Part of a small language model's weights.
Architecture: LayerNorm before each block, no position embeddings, biases, normalized queries and keys, ALiBi.
Each number is 500 + 50 x the weight over its row's rms, rounded and kept within 0 to 999. Layers, rows and columns count from 0. Numbers have three digits each. The size before them is the row's rms in percent of the matrix's.

# q: layer 2 attention query, 128x128, rms 0.259, rows 0-63, columns 64-127
# k: layer 2 attention key, 128x128, rms 0.263, rows 0-63, columns 64-127
# v: layer 2 attention value, 128x128, rms 0.215, rows 0-35, columns 64-127
# o: layer 2 attention output (transposed), 128x128, rms 0.745, rows 0-35, columns 64-127
q0 091:394523446476508501479561528533485585442557585461473505515527499539606461517513491540441508515486488492562574552499455471468466408499585500494471526510597629594556504443593464492505493503576509
k0 095:557518501529525432455573509518473552492454563507512536478458440498525470474522451507480454500558621451511487492580473519518464491460646443556455521509551539565552503557636587499484494438535485
q1 089:592398546452491562469494469514514436512491485441564504511444552569536488530543552482435482536463567499403429477497453560503511435487460615454491491591552475472469472407587520490528542473538515
k1 107:586446488549496472474540369391479471528527521551461553498473433515422467537485576492502518487485581582474502431455570468565415473534473521422474521519480484565494596487448482438537447441577569
q2 114:488531444505531487549543534528512534462449546449510523503537376469588479495399516512517477501497532566481586419434478458505501550469492471503489568363589508543516535457509473496486592512581440
k2 095:461495452486527471491567552535503560446435506465489520493427430519676408491461460552530465481537572553541469470465509501518495517480514452622514579453454534550583544503484474507487523520489455
q3 098:547498545453493567541432519471459480437483466398494496465567514425551459455538534512514509454534520490530455438532420535487505566562521540501541567428457468541480511482445548487493514452585532
k3 083:415558485566463540483483532481441414460558479451602538486591573456516598504452457541541558457500464463572493559529460464395604475479499466529545504488550456511501463523524520550484453488485527
q4 088:487588569489440626573487457474448557461509445553429502427469482544436562467481609461489527467537427544517462498543494592502481519513471571516481576500509488428408516597510546532551455545548493
k4 095:500512497475486496497417520433546582564437452554443532490421449503347561497545486515561482532417519486453471467396499499502517596513553466463457501525432509429486497575464549495528361487502484
q5 099:548517399542448455482501555475522451524537589607502530541565539515497648526461561443429460482483411455502393502564527486535542509535515524479541494625494520500509487488483568555507499497474544
k5 117:493541553547448510484498556535469512473505490548497430503561509491503625499494503457429526549396457492500497528530485480526529452493560543517486507570486490461562453570511632574470472541496522
q6 089:466507555544536451480495557499548544483489561502526446481472574560531524493445393480542491566548465571571429406473476515643491417581338491478487511484539521478481488484501454493541457462526529
k6 096:536439541532467530432471505541536570463531493500504485483458448484535468459440426509451486523552552510584482456419537502633476410583461562461478466572488639518457537513484476474582470446580477
q7 107:521414557557481451545478459432496487514499588557453479468535509522568477500573474469518413482408503461521536547579487481511609520506503519512460437524574515502573469534497529431615424396469508
k7 124:547427536502470458637395462473507463464573549482519428415513490476510482526555486427497411516478497498492542558609558454515632474474526542515480469551539546506574435511512509450591465420472530
q8 093:557439451500486534545491497456470426543471555470467460491584468469598573488478505488531446572556511445437583567559501528504510531556538574485513475461509499591575495560472482419565504483498464
k8 119:585467444432467542517489536419474510524500566507427453489509430461608403486524482488517442586523499414499531516497519485469458568461518558491527436475529547527555530517514521381607520511481407
q9 103:550462554497504550455450459431580420566509522517466413524405568485452502477546534494433498545458431489474476579576482486531578492449470510510491495596488579459514500502605540537537597496447562
k9 112:486470554469489507516413554393562439506496537525510470573478565554480543487514489493505505495439463523376462448501525464635519462478468485563439467613514507408493447511587460425583455455518520
q10 118:480504593510454568454478640543506514505443467430509444465457612539477377550481517481476494467464533499500456449574498580479574503525400527543526443475541489403440419572441583483532450505424493
k10 134:434465565421453483548461528453506554457500452461574531515481611521512464560512451480497482453480439474477470581515480555520588490493440531488468453538531463476428457532497584467572525477445464
q11 090:592514480492596456506532533507511569622500486546462534482540482505541525498487434521399535386471494555609443512557544410513537491552532477603366600480508550545478441526502482451507468474546474
k11 112:603578503568620457432498432510470533576525600585406510447538430522519472535512523507489521465518578582622405515576526459476611488521597507534482447483494589560499498498544477519498429523478519
q12 092:511498447455424483535529600467556491493388541534501510456461546531480487490447532549485484428428372592460603610585493475417449517474543440477481502491437436514525601509493516614397557508496503
k12 103:492553437506441457533540507459588459513440521549436502549455527492448463541446571577520452427479472506494586580536524434378421596382530518483471524485412457483595545549455511544532515523483472
q13 104:556482456532582502469541578515425411485471541471445464493504600482528584511449468523479510605518467514631525470465563513527485481431559474559530507579402528525470524488435413468444588540466470
k13 122:602471486519556507509563503443473484464423512560439444561483452464516566485473474562544457559509518544525517494457541483496438481472502409517549494503409479552515595494465495392496521514459486
q14 084:387481511440556477619534489469505552508509496567506531442512484538517541426489479463514459518622536510535531433387549507521387455520591485470442522553480516582507484521510441515465427516533444
k14 077:454460464487558450552476519472566543560527536473447552462544475479486555537501508456509464550510535485554607524502555506551438438499581460397499533519385573543592489523552483479536386474497482
q15 099:434573532505471587444444554447506486445503561545522473535560424461578485521489471452541515479565573480461508456501452511535474429487446560465531537462473525481451488502392603526473552479480484
k15 116:513603546546516582385571487432508504435504525511463509506481384544552487521481437510442454513517568496485482476474526566523415545559488563454546501502460546526482559506485580547522395478480504
q16 097:490471460457382427613486433487507500555492541464449547524514502488453440527446503476525490403490497504354517582545573500443540559432483502548437466468525485502542421492406507514475445573517447
k16 107:481457418472434411619534499421492477449481545556479497462507443462474497479466565472481456478402470526468480548583570494414488626460492507487443471467583452529573489471487494554576472550489489
q17 097:585429499466444521513495564440567445431446518559565455584508484493568527496512474563502522528470458453445467517524466452468463562549442597418584500480521408481574497554450558507573564468452533
k17 098:560485475422455486532512563414509435458370556547535523496589478480601549575417527525536553532449538457431430543528490539492496510541432503501670436516554486421535483607462577522512588479427478
q18 115:499495526522501567500538481523524510546542479510531474487505396575457473517489486462480466516551561557406549436461530489700511411439560509475487484551462532529480502529550474407520495555576449
k18 108:571505478564482512454581415534476560505521532549423487534507417545472505541525431489425515446479563567492537436458517495581449481506541516539422421465473567560454473508466526510512496641557550
q19 115:543414584464401423551411475542544513592506535490543471472484537453458467490579465442427471545463414508616476629541534471477553449535439451528527459562509649497568427547472464396514491508480486
k19 112:456466501536495541540434587457485469567555521520477446470514542547490453510499476455488507459437440444601532596561493492559563498480393475540458461593536545430571429532521449432516539516504437
q20 104:466467481489458525518476542414539482493551552522362438499505488480525464588483509489483456521509587489501530628472486465548465495484368482480497555586504504476500461467509477435533604492503478
k20 115:532390492460479450552490540454510505500500528532488477465465514439488456535491466440486486564433611447468507628479552495512470516465431555502593569574519559534585463466536483389578558475460494
q21 105:540552514418567510502505571499575525444463491501452537477434476556576539511440519573548476540513497455492538458414494411463479462380518451413522539587461491465403546473463442568511498498475438
k21 104:501467471431472488508479584465602505445488497501516543513559483481530529560430539587528512527446454472438498544471495459524443545466485446444486588459472492486451525557444460530447492472539353
q22 103:515607521481526509467465548517502529585460506389498533464457551501398528485505463498498541469545570472543488537591466513416583485471484433443529556524508550522548375504596422584458501527390544
k22 107:407577583459500425491470477563433494522503460472493462459514568518423496502524511513536527486497512519550508533519522513402524503504488452546539545486496459511473411491588417532436526576473482
q23 119:481611518559509437467515562542451498531534489434502437536434572450533496513485466504527442567545433450620446523532521574449551423548495444459593413526460477519458501588527509581361533531460539
k23 118:409574507559532550519453575621413548449520489460599493461526528521568472497519424488509443518606440470523487461551449539460547456552556495427582447462503534497449541569540453541376547496428470
q24 119:509537478490532562529498455457466503536500506453459558551500459473529486528526504505564446474547538566387604456513575502485500538458517534425397516513495521499513471507503421456581437500407421
k24 123:551498520474480500573522432425452614478500526491439546538470479457512409529482524488559460491459550514493566541511526453449469559467550506471506498504461559523565497545542430434565471502395458
q25 100:439417531492452414471452502507536485542497563521432510482545437496498502560527555461456516518450476482528569541553504464442617499490515503403552497571473501568495477569624471516429538474510545
k25 109:499486506402507539481441425546539593452479470488459495489470361488559463484531529426531480538470533459442443505505510509460584531541557568458520472499550556528545438497542517515484496555495458
q26 092:487503576410498511488585418467505581515507497539533508529507471565570561600447519468462505502544549534507560471392477440623453378513555498523444576524434538520486482471451566467536457484596522
k26 105:504484522496535468482505508570567578494540517516503516495511530584563555480483442513407527488551565567547439423549526513577445429549473504580341527600568515484411461568537520532551466504553529
q27 115:451562466523530515507546556437445545444554571526466514474556505423538521611487532467556557499455529449469571549466568512375478581496561558477555444484454467549493464468440567460477517459433468
k27 120:507604494482543557480603501393518573415514486470430549512521457426525469506461482522573455520479571534443523494492486465470478617533499486481541475481457420556572415520463544541497501524446434
q28 100:422576490460518591427484503532541560539463534518482501500476536419509537609461476482489455527433560531426517511388509451485494520593517547461478426514504519566436441449468506559611472496503425
k28 100:504582550527585602471474468414504573520444515570481526450497459481508454549436451516555455547513537473425441495446530508497453526559448450417538504583499500514475505527476477568485455475458479
q29 111:502437401464504485481481555453444515542471536581474485511442429481526533547495581467452533455519510459570486496448560434462560414429535549526526605542527645559494461395512518312506588445540525
k29 106:521444469510401521459423487522583447498526507579420510593518360515533521523573561511532412475502510459508439496511489428508564531462425547437505502553496536450522529462534529326620461470575490
q30 119:486510519515514572433428482554485531514437533493541516393551455521564477441422506556520529540511539526428534494468502502541512578466448574449527523418519476449453561638504453448573542472394424
k30 114:458515575462515499431407517528479547525454475544520518507502537537570549461488490556460494627470462444525503548472542478529501506528448538491539598491479463445427494634491452449532551441468452
q31 090:460512460352485440440570497469514508455487543503553512483423507536490380480436562546589496476495460490531482514452544492465519505460515460427529529506471499429528495546464494582480550486499467
k31 101:539544526358478466497469496476512600417475507467455539449423538467581460456486532481540471519537497587454542509492519496459537565475475449451503538485483486550470575568411541481533423513449443
v0 142:554506508457437464568499529507399436454526485581556410480561447575515553584562498460581503456533449515501477542518507424425572449495495568559451549563521523523508506516546469483583383389460493
o0 147:420534514474503536419511450547559517522483531399509524564498541473488441412427532514486517595490571504482573494426431555564365498464510459483518519470517435513455491448449518548470661592541462
v1 154:476465516458550568462495476456552552522538465618428413485481519431509535544492494406576574545568474493490491396502485432559434538535499522483479535501561506538522418479511535433481484560492500
o1 160:479471427485457387574493526524468430459468484408507574473523540596516436498441514546455447465473533510517517565456503580478529486435468459484515508546482491435479534499567462587486535421506461
v2 136:586561444442583500486430613483493451594517597501402549524491506512630514502462541453533532511461515429521500442555596540516531450516454551536507490501455516476536509470587564445451474488545520
o2 136:362469507489469537530544424480552583433440467516579442501469484496445433524507474531530450534538463594452588556511523524422483539443478515444467486496554500458453532496426405519553515531379468
v3 155:470424430531523512580451549504557542562495518550542453492402477595568571565529431494478514483555593556551466407428493491368398467526496522501474515538537535466586515471475512577445484437471557
o3 156:559492580508484539500519456442507459471465502448425488563571534428371448464470563459533508490434425458423510604547497487576572566470489495503558494507439446501416525553532510413527558567522420
v4 146:462499469475557447449424530513449474519418455474546519547511397523474485575591546430475551527531539399426502495496529602564513489550491497457432576533479465522438556506470560458513395520490540
o4 155:449502496528502467582618496478552529455531508447497483517479598528535467472435454539481460465520464589510492485527458435530535494413523495574432448444482539532590462500503435564485521500488509
v5 144:510479453465473527434497428471450518528486436523513532590457514525490413461453374562577576475545441515505510485493446526522513529576594391507562500546468502574474465559480529531525530422489527
o5 154:465464423571485472589524524469505447521530564482502509494564458511470543578529552453483483562469587477474487498514599415484412505491494605487465521580512543460560463446578506508495514579525492
v6 138:515530566481566414540568528521561545477534551550455374491488547489446593461577529469522516553585535503424464395437518602508444460421476526516456499536496526540478556579525461456501439451553551
o6 143:537537478455471463498457460483477465533474549465526590454542464551529423516459516553548525428429488512462514599624534397442541569503517450483562519443503423450528449492449503565422572496471485
v7 140:483509551469481480436568622520525476511566519565474505508473520528594507594481445440588498461483538496539419547542500479561472490518521433425447550550609544510546429592451523484461541551464427
o7 151:515434435544488497604497416433473454497509491454532525468533492519439500389532600482519537531489462488465565500526470564373518494433548557532518440413477411503462614421532505533502448496553594
v8 152:554598505520483527603463503531600472541545465552470572411424461484537468474479571472463501429462491460386455518535530524506343457490471504529586504388449482569447480521506488466526490482449468
o8 154:480419474436617531448487517508387494431462512497562473595534536531499487513495392541546508586451482526622544458473454484549620498557506481475472464624600449436531491448507483503518474519499486
v9 131:575481563434544493511529435457437477523616503484602519504552527484485485520474590498428497601445474503453424493468545355500517553491471445395462431541467621515521532544503549577532505486553468
o9 132:384547493611421537531505537521567511422416484501416523498483440535536491487480477477620531450544509518588577502480440574446555500488496555572560588451566379498449478437530478454479489502511495
v10 135:504477469397567520504469485492601535460533522546520506581462512471537555402502548549502504564543519458560462494451481528487597455526525376498493547455408533388477531513584481500433570523464532
o10 139:491503540510498517533530527474448504504499487484422526423538513475498433585518456467486449471460532537418559537497548479518430597521468608515481400535537514568525435439471501405566416505467492
v11 155:511532504551462533425557531441521536460443431511555444435531589525452435498542544504510371519541549493534553528604500486367470446665473480444537566581515499544476624471554498453522483553476490
o11 159:504430507509509439619530454550498519527595556506487475494513404536506532523427421496507602471460472529437474497394503469670563535419561496572498412436520510473538371489519461515489526462560503
v12 155:455584440536483527541528538508535493470475508462359500462524510461536568555364438439540489524520457463531441525508545461457445419492545487500645454474524413476455534448525476501449513566576576
o12 161:615400604418498435479423441505541525568504518567565540517433483540484428461523561561403517472450513527414527454465461503516544551502501502519375535505542606451509482548509551517623493428437465
v13 129:552552522464451508498487529419502460493509468508431520483481484453530445526515527455562566459540461474631484511523487480485487493563480479499550553518408608592555437550532486611509528417442443
o13 133:460417469515452575554503484551498443544431441522515481604450527554456589526500532497482488507461543493358507506437570574496427481486504582492442418492577423469464524439451502438547479574526501
v14 134:523328498588520488448426484428563475487478502506429473470472461583544505527494507554472448480525666512433484476560595475519517477471459496476485549557605505589515454449557435532575527547494565
o14 140:454639564521550468512565566514413555524543483486531549494506536471436450502451529455507528458500381520513528454474418543431550550563573390467532444425422495509494509542482535580425440578444480
v15 150:566469584441555526437614497542475537598496468545505593421546517532602457508468449443549481489518506477520518512582424388515473527475557568494475394536437436392555539568428476548480471495473567
o15 155:439465442531388466551445517444565484463519494452537453573464449442400532458511565484487492539441512509518491527440488583464511494477406445548543573462583564503467510419549535465540546496555428
v16 149:542395487540538488518484546519603565659454525405480537459530452529495499475491461408497476564492453467531609489458481489494437460548508417545503546491526616611492488482548501493507533586531470
o16 149:485605509472392577458495476456441456371496487563530444492403510476535483524465543538485474484501511505460451452472551519556567517486457654426503456476500489399515489567452541526516472469392529
v17 150:443482560431534514548485465507456443476479470501547515514542443436548551460507563439483380521497511547558534505442579424461471564441536425489441464509511562502514461499551387577498443585483601
o17 157:578526521521504464473549569433531493516477543506479531472560579524513467544451416568537588461496546509470472423506438610560479480529459534487568589496414394434466471493406568510535550411464411
v18 142:551573485477504452584594543538590424506476555487508456536382489522450491508615484493466597473425428475481515504436552528478469573458558366449547469493526595418456497521464453510499500565506493
o18 149:481447473539571555443397452478406551506528465528528536487552473477565469491455485458516463562519558526501499491559491520503536511605427629522499528429486466516580471497548539483515543439417505
v19 146:545494502425499642503550514561463627487501459445584481513481549508557508489547506437469571576465559596511427503614516520530448498410523488514452503501599509546410451413512539512524522447519472
o19 156:493470456603455446501492521486575394480536507526457521445509502497538572489443529528517466528530457427465598501442513453481521505487508410473564533540337456459553561596423416484427481517439540
v20 137:522521454661544438550383493609502553460534506474504416489509520457530535508468550493489466510468458462448469526530486494561496483559441519556549527478607518447551547472407487615558506434483580
o20 141:449494539384521594430540501484419471535542464450471542529481476493491441485566477615482562453497503527615533443538466508441505479502523463508422524439435508527448478518551488375454558599531442
v21 147:613439444515541487440573541459399410447529525551455576521418499484528499463522558515437503586541446501426550506436528531476551582494553589601476512502487541467457540455489572480463543533525494
o21 154:330606572500470526595430484542606550549492537433529498466544495543525546526518444504547478539457565467547517562512525455469534417500464456432499543497473482525498462600523427522468425436457467
v22 141:484525533518552496455516422414474550494442367563553560455500459487515518508578566510508512427489531480486603496544518508445502452492563490577521460520503557490467475384506447585434446418542501
o22 153:523444446443456497519481579542529460524479614470456427503482553468507552463431479507494559540503492531504468540558492511503487546484361504428487571502491465469570472643490518473507580578480483
v23 154:511584540460474477571450430512476526522485475429419509387524542487400528510531543476599407509543535526558465520540575493576469586435503562507474536491395515532471431497518463561478495551579491
o23 161:500410427489487512485542632499544485453463492567564510586552450521628483573507428556413535512455461459448541504484432496448510428491513499532556419523564517506535520496453527487495601536453480
v24 141:544471492443414568477535487455474512465475612504510504464436488464506510439574588435421495531515488377564486447631542537516520507448449384526457473536541476447567515551534507576522484470503500
o24 147:468541550544584480514432496559516547542510379527557528457464542526468477548448455514530561488484573621419523470337461468478496487553480563555500439427427530546445439472494458471537474530540500
v25 143:466512345465556450506499507452507603478589452556451545506536375499472562469401545599464506434473447467500428595542530588594406531487494505536490548537463525443500515499566499548454421485384552
o25 149:556469620483468539499536512505503416492438588411522475528457591488554397569579480495589487538501550494485577433507468449425503426534480477484482449471532501537516501463470507397535556518499469
v26 148:539539533532478468492393531423518522474553510553534465503516558422533429526476515483433553499454441455525500444516468524464478585510505514390584560547478410486602454394572433526429465451572509
o26 157:500495438492539513540547545513449552584411519520446507458511423593499554503473467549515462522538538542583541535521535507519529449422548474551430470455502586488408550611455499486590536544405439
v27 139:572545423582579466517627531480528527412421550473523469454514566537510507556509528472554485436422455423613540518491485460540592488490552470546532562560523435418463518496461505518547381552531431
o27 145:363489512458369510455373490541484502584573582534470494506485444400501477475519473521462517510519524563400516529537486525486464538500474528454472416430512577565586506473530526436512598487456549
v28 147:388568537504565450479476537536555462492515502546529525464563457386515447599519485449521503597437408510474529449545468504530486577552439435485522484544484552563518551536482584620513552505592539
o28 162:593469433512476555568538487483501468530446505499433520527460519620481552491522498551493538465582553508548495527537534533441592434383544444513536540500526443473483435438543367406469477436406598
v29 159:473511446516428473453560459567526464471456484466456498495505429472552478536461466400527525464467604491500461435528529477504485526484510474476488476433471568462381478546634536479501518453414466
o29 161:490481512536497564527449518461503532538557502571521532556480582550459494469541539503420416510474391564478587580489450522515511477539458515492434482578499464538546524446359529499540512552582456
v30 132:440538550499458499490482460470454445561456508486486423568570481550482468571533555446376424436484570433517567488547591443543501538435491553491589402461617481507457486447536528485446519431479516
o30 133:529476453539560529471569546530550564511523462503500531515520488534564499467464403557488573534530417609485429522405467554509478450532498464538444552485466534525479558553466410487458492597549394
v31 152:578467520520478535501500459514469552601552491560429615436406513494464464439503539440450443485604485457492555546477496578588489383527549507494539486517600554497395533505454527582541486480481486
o31 151:429484474456548495522483588483487451406529475412555481550525494454621529484498504594601544514505501485521464446499485390432529621463474536499513489414489454517560509513529510439484471466539447
q32 100:581546541444429500568409517567538564479587444562512532520382584512490456485522528493554538489516493505454516444384519542507479547495540504506503534400534520472538496510566431458427564569562353
k32 096:471495477524520506595438581511529558533455541527577459592554528523550450519529515460441494489572522522562527515474523408487542552609537582567473405562499572539528563528542499580471526532471499
q33 097:430534539533513641390474473477534480536524453580445474572458453537426500428452537548535499493515515515560456492584440514474515515489495510519439545482488465523407474555467507590515504495481585
k33 099:474515584520511412505562557515488579545473471494393428560463555571523571440524529503581550422471482430472510488537530579411481567456581506452440518493498471508473402454391540464422570399480593
q34 092:580501455598498429507589558486525476517486547498556438500457436471450486540606475557504442518443483524564581481449454453562472478535547517593501532429566531570500433581533473454553568474527486
k34 104:488491512539541414495438484482475541539606460579549538533540423418563352514510404572469471476527440416524505534445506557547502571521471426414504496505445439537435493555521514490434555603457519
q35 098:499501464473604513516507523514422475386516497456439507570483511509503478547470450452519469487478442556469432416532585448573574504516406481576549544490523491449526510482544531389449575452524515
k35 105:491528544425564500434518476608519469526492566512468519557503627586478475414476468525510570501540444482459442417561446575455430504511543477472517508521474547615542492510505523532475504458423486
q36 094:486489552502515435447484520483556544492545571497469451525434583388511567459510476455583577422466566521497502488545518491494432550483498531559479520465472571548552519540430519467590540451521551
k36 107:570507431496471542560465481432557453400363550421527494451494586397569461478514547578596435517508567498522505509498487478469454534505442478589571512528616533449552528500545501458481471473466529
q37 107:419512490523548663482461579567560452417466475498497480486544486441549524476488552616534537509475412513534515395552504502529596443480523471518466439485435466546483541504510535427423580459502457
k37 093:485435420557504508458461477611535560436481534489559547473560485431561515519467490431473501459505512552490467471477500517485535409448566493514521462516544576437520565464457568474538574464434451
q38 104:456536522511503474481436492453531516453388564506481593462521528503462519479486631493524533508475482528556460547423517519528519461528523587502434501452540469476430565445434487486506384529505463
k38 099:548548609473456483463475370528522583511490500539437478544537452499458535541495596572489484492507489495480468462517508510443560521519500480452568591405510471466452494555450536369443499489578488
q39 101:516497556543618548446511516459472513573413495477431541580558449495486533484506430560519551577533546517489530480570559498484509488569503580436464382545582427584449463499451564484467467449483449
k39 090:466523490507501454484437447491434442457599535553492459487479536510492522401568504477477520537536500558468462438497497523559524475501502488513502480560440397443525459498534436495507549449485519
q40 103:588596450508528506478469478608500539490496499531421465561431478496496536490584453473523502501523481458464392416534542508436466503550606462489489478437464491481513490547550504475425527632559526
k40 101:527549466491578546526505552512361466443539466419496531568418542552400496500433564509480499401479505489403486551596561507476480447442533496451429530500503555478414451505495470531472581427516493
q41 108:505477516504489590420535642513519444457558567412498473474461451534515515519503520471512447596493472504535522512505630558451395478575470526449505494550484568519459459439461506495526495591585485
k41 105:460548531494542453514541516486435655483476432495529487578577434488551491443520432538605466454600431513595517459545523525557554434547556555441450492552542591495458446533458505410489445506480497
q42 113:612560499609499588442467507492452520469468494546409503526419592495543519489534515531491445455436459564505516545576544536494580458373491505516401460538482557541523483497464515520452511445502560
k42 107:514568515455552512554489511506524457433528509499414498497461572505487468378507555542524510450406423505512565570582484520454606503454494489510454498553573604531548491440463476392519562470485427
q43 105:474570505465477453511537456515482522605519580434461541360376491525489509494544491468458509523481588574485391471487449469546527435566455542530418501518467458420531485495486592513401576443460518
k43 090:491510612538443501508501490458544530487539524493593581491509545533374526532493503408482455492443503526465500571493483467507500526498512652483551566480503600456468527528581446476454506461461506
q44 102:518529524550500520451497608509491523468539456484517503623508493524477517524444574539481507426431492458497469529502395479504422480521535511494464509483423489489523466404463551623472540518521625
k44 099:478494415576485605372550534513523472540494570482568528574462515498395499549533536438604509483523504540454470531426458510489448518561419502478546461491427432496478491482505501514431418537498548
q45 101:563520559567446642424549527510451507472404433589402458524557435491579529540594500531483547477556376554450460479526466412531455534512522455479480481520519493457534521536433529479476463500418432
k45 095:512462568479502539620453547544427474407485435464552515565487478473531482552601540570470540549594517442483504469488464503463488440558423466499491445498487495549440518455460494513488528558552534
q46 096:537532498448472420501552469490469492471453496504493471493484456498412630548399484524457558526527544541481541547479574467475525493454564436427572495575551426486504460529483488453509534504602587
k46 098:515424507531541440473568427542598474559558415531460437540486455638435508467515618521554499493457449482480481529463480539481483470538537436533392595476519489484540435441416446461517530438532517
q47 106:598526475398520575524480551469389497461410514503487503475500483440488442448517474503485532487506458512447544496503403594492489481521546508521547477466556446477533496613517520549500453539520525
k47 099:438563434522588560531500569467434583565485467564513471453475539525489521454521523517435511428459551473570500471470534577505566424473474477420500489442527501448524506602506512467505566495525439
q48 093:456493519416499583556517486437454530419438390456491467584417555487463588507449479480502568500600438542520539592545472556509532472483505522519516566523536473528560500514482540528474515542459468
k48 095:451409550621620507509475456497551506471390407512537431496551541510516468472495518447498536556531548529502453526415409558616443396525505499525548453508486565484412467509495445560490489495529500
q49 103:529546451489496526464475390536568566505527471522554507583533470395426506534514519493496458574429507516525487482436546578538507511569429528472540478557518464608528480505560526508475488556445460
k49 103:520455568463543507563500530590440497539527450437489480574608429557512467585557430514459519330561439439506486481516529380511494487451472468500580472487471497544541451429471577613438575571525468
q50 111:525483481521531615452451583506491489539561445453455406475361535504552538486456498561516524415514589515529493441507553497425577506483513552471446480545581468465449497525526469505607535524476493
k50 122:517486540488477511526512506466512432495455532584428540581408465491501540494480581527559429405528496472465426390557523447440506439384533513473445587525472561376560454465473563468560574465517456
q51 110:550452514460470426487532523459498549478535557521425502448525445508479553525494447448482474473446540424487533492486468563447533585535466512543429510519502477374587410433528501483564564541529447
k51 097:451426497452538480501528503445515589494406512516545483461556610572464476455467685545480436528486454482480585460478500562441507451589470510529479534537458433452465528497465427460557564355489525
q52 094:491511529503524544424506511523495506460427479449461446429473425450513521436461471483590563508549531468580513544535547530547400471402458518435531491482485480528587541552491487570487503547513471
k52 094:444479542477421479417559520496542515453473485567492482545495475635536510603470517519483518509565482410524532401551404476476565543528467520531532569492492496469595426477595460489448510450436531
q53 097:502528521473477556529477441435549469579510567473496430448520507431484496505471538486544550343514434531482523513496523485466462432487479389494505476519502477446538495367488519536587574547570502
k53 097:518433513476502504463477467418528417505466506486461466497512459502449538504567598502613510529500528450502536535487549422499573447523477504590553579555537471422569507430495513442454527414537537
q54 104:434581458536506494539505456537486461540454457458544425558554527458559584473478535355515448485501519532544504602518495520535392554496571526418504525511545520472548501498522429416551513489436404
k54 087:518402425470574587433575438416551490432446477526458535453521499542486437520434555464411511463518467538541476478454551563536554583539479459545495449507474477490528410609543475481557467484504449
q55 108:532485452532476505529502453532516504502471556587528515490493441456453414494518588471550437521590413488486570472423484418508495436411459517431491526451488503463548567474530487413490508536529451
k55 091:489428507458442542512445577654456517461529483537555533503559407470505471509469484496524501470473533520520538487449562511522468400495439543467427475433533407533440486525517536518455543618451444
q56 109:463523429556505557475501482541466409500457437524533586473609493508461538546606478524549532371529495521497557496509404475533422493524459481514506511498454456535483438526469452535467472503568530
k56 093:403573520569568497458545519458539490542454507493487486620516504511422565480481528477379535523408497508552540527539543530545414418512542536557395505588496472441533412423485446535454601458562418
q57 114:409476488628528458502454552507427486481529419451482487558572443507432544447521434534551511492543523537427502522498457496496536548509529486511460522437534456487437374433345425478471464444455450
k57 106:525530496561571511468572475402523528480547508557522502527543450528496565465559459556521563491425422461513463480552411491585511394544460506524357571472475414503476613498534504590523580486582532
q58 110:534468498509433473489452557599480536462469501547493503427544525421552582577466420510501597474509494383421520502413489497529474608480540553532497547572467596521450533556557503416488495452438496
k58 085:508442484471499617477454463502542568500507563557498496529461505332459422486506444446480446535480477517538500534491572572469514564559434555501547535458542498504482497481538489505506489500491497
q59 101:579424507479521545432521582503495438523474474494571527461486430482502427482554561480493451491569461494507417463514454543424477502535532569514451538485443506500494411494475501565508503589590451
k59 098:550514465560548418515512464412607544515516487487501617495472387431492494531513510389485569488519459476532503483440490458478530489448493530527564510524540576494556425519441548463410524479437550
q60 098:503453451486447445530456516446414497574452573542482614500474510518467464449528496441504460489516500493494441470549517540433558507438518506505537566508489513564536501477491456478562454477427447
k60 103:416427433488506433523467479518471566484576602518459475476419514517592423523546609454521395598465501463477459521535614523539521370504502538509488525470420541528520487490517443473547533414516531
q61 101:593482493410421526538542529374467578527602428446463529463413479494493463477486469488502486405392457476477546560566556625468584582526531547490485534421542621555531504469478527490509539488523484
k61 118:562530499456503521466487446471506484509539482519517518450560489473500419551399491580482519571532453549439546437432391498635427578570443568573592401498492574510570458583490536559545460574439463
q62 100:510560479474538429539618577528478500617458571490530451493506541407443562530492503548536503543552426547425399514597510524486548494496400500403409551578576433493503500533506499499467605473512547
k62 104:483507457500462512449591476540464573456467493506527430461459388509555462574479564443475547527493472530474547518394534512497361461534405503591548514548459516467526548493558604539476488424504587
q63 097:526436418521568534463508504429517457462504512466576426528524567518559541547475489528529569579496515478457502506540470379538487417443634477515504520442597489567518473537544514498523450478392467
k63 100:547458528541471515445554485554498631430586442548389485529498542437484530519521496563463543493575473461490458499496485490588511428439512525412486533537413467497454404490498501524477511481450540
v32 087:477433511538438489428467448456517439423515538526450486553548469544433552490470518475474494439511488429564549538486546521474564423507467579464520568450570545517451448494456518406513474503459559
o32 088:616541424537414478505471557514577492544461501551487514493455549522467527489492510491606456456506474411461525531486512526533506599422508441644593529596475521434599513434575490521444522486466508
v33 085:606474476420506513529472481570571507488508471536465592384462461479539511388496456535529548458588541492395434516525483540580621499398515558493505476583550508499459498449574492525445484558445497
o33 079:584544541439492419467444449436448506583510515454473471615498443551361414564475480496546565523500481489525498414483587503543507505627541508546467482390565579548513414439554483517512589499513472
v34 081:450482470497505535500458438526449562502438459489475438507556469587541441492601382548566473436554472452417539508485560520547550486553509534414513531517560433500524433551528420412523508465505498
o34 073:542471495478450493474519536528559473511477529503512507562485486479465508564477533599478503533494530546542436476514540498493523585495372461573506423566585579540415473516502541535530494511437467
v35 084:532561428476588567539480501557474490473338520547518474470528558460529532516410507476480465611576451457467446517502516388503590454523500541568428465537431392476511603541451583514470479483484557
o35 075:528446564615486407499434545441490534449564441514483449541504508527475515515481542473409403441521515495567529517553591587474514529446563559464622468507491525510520475575466503520509444509470450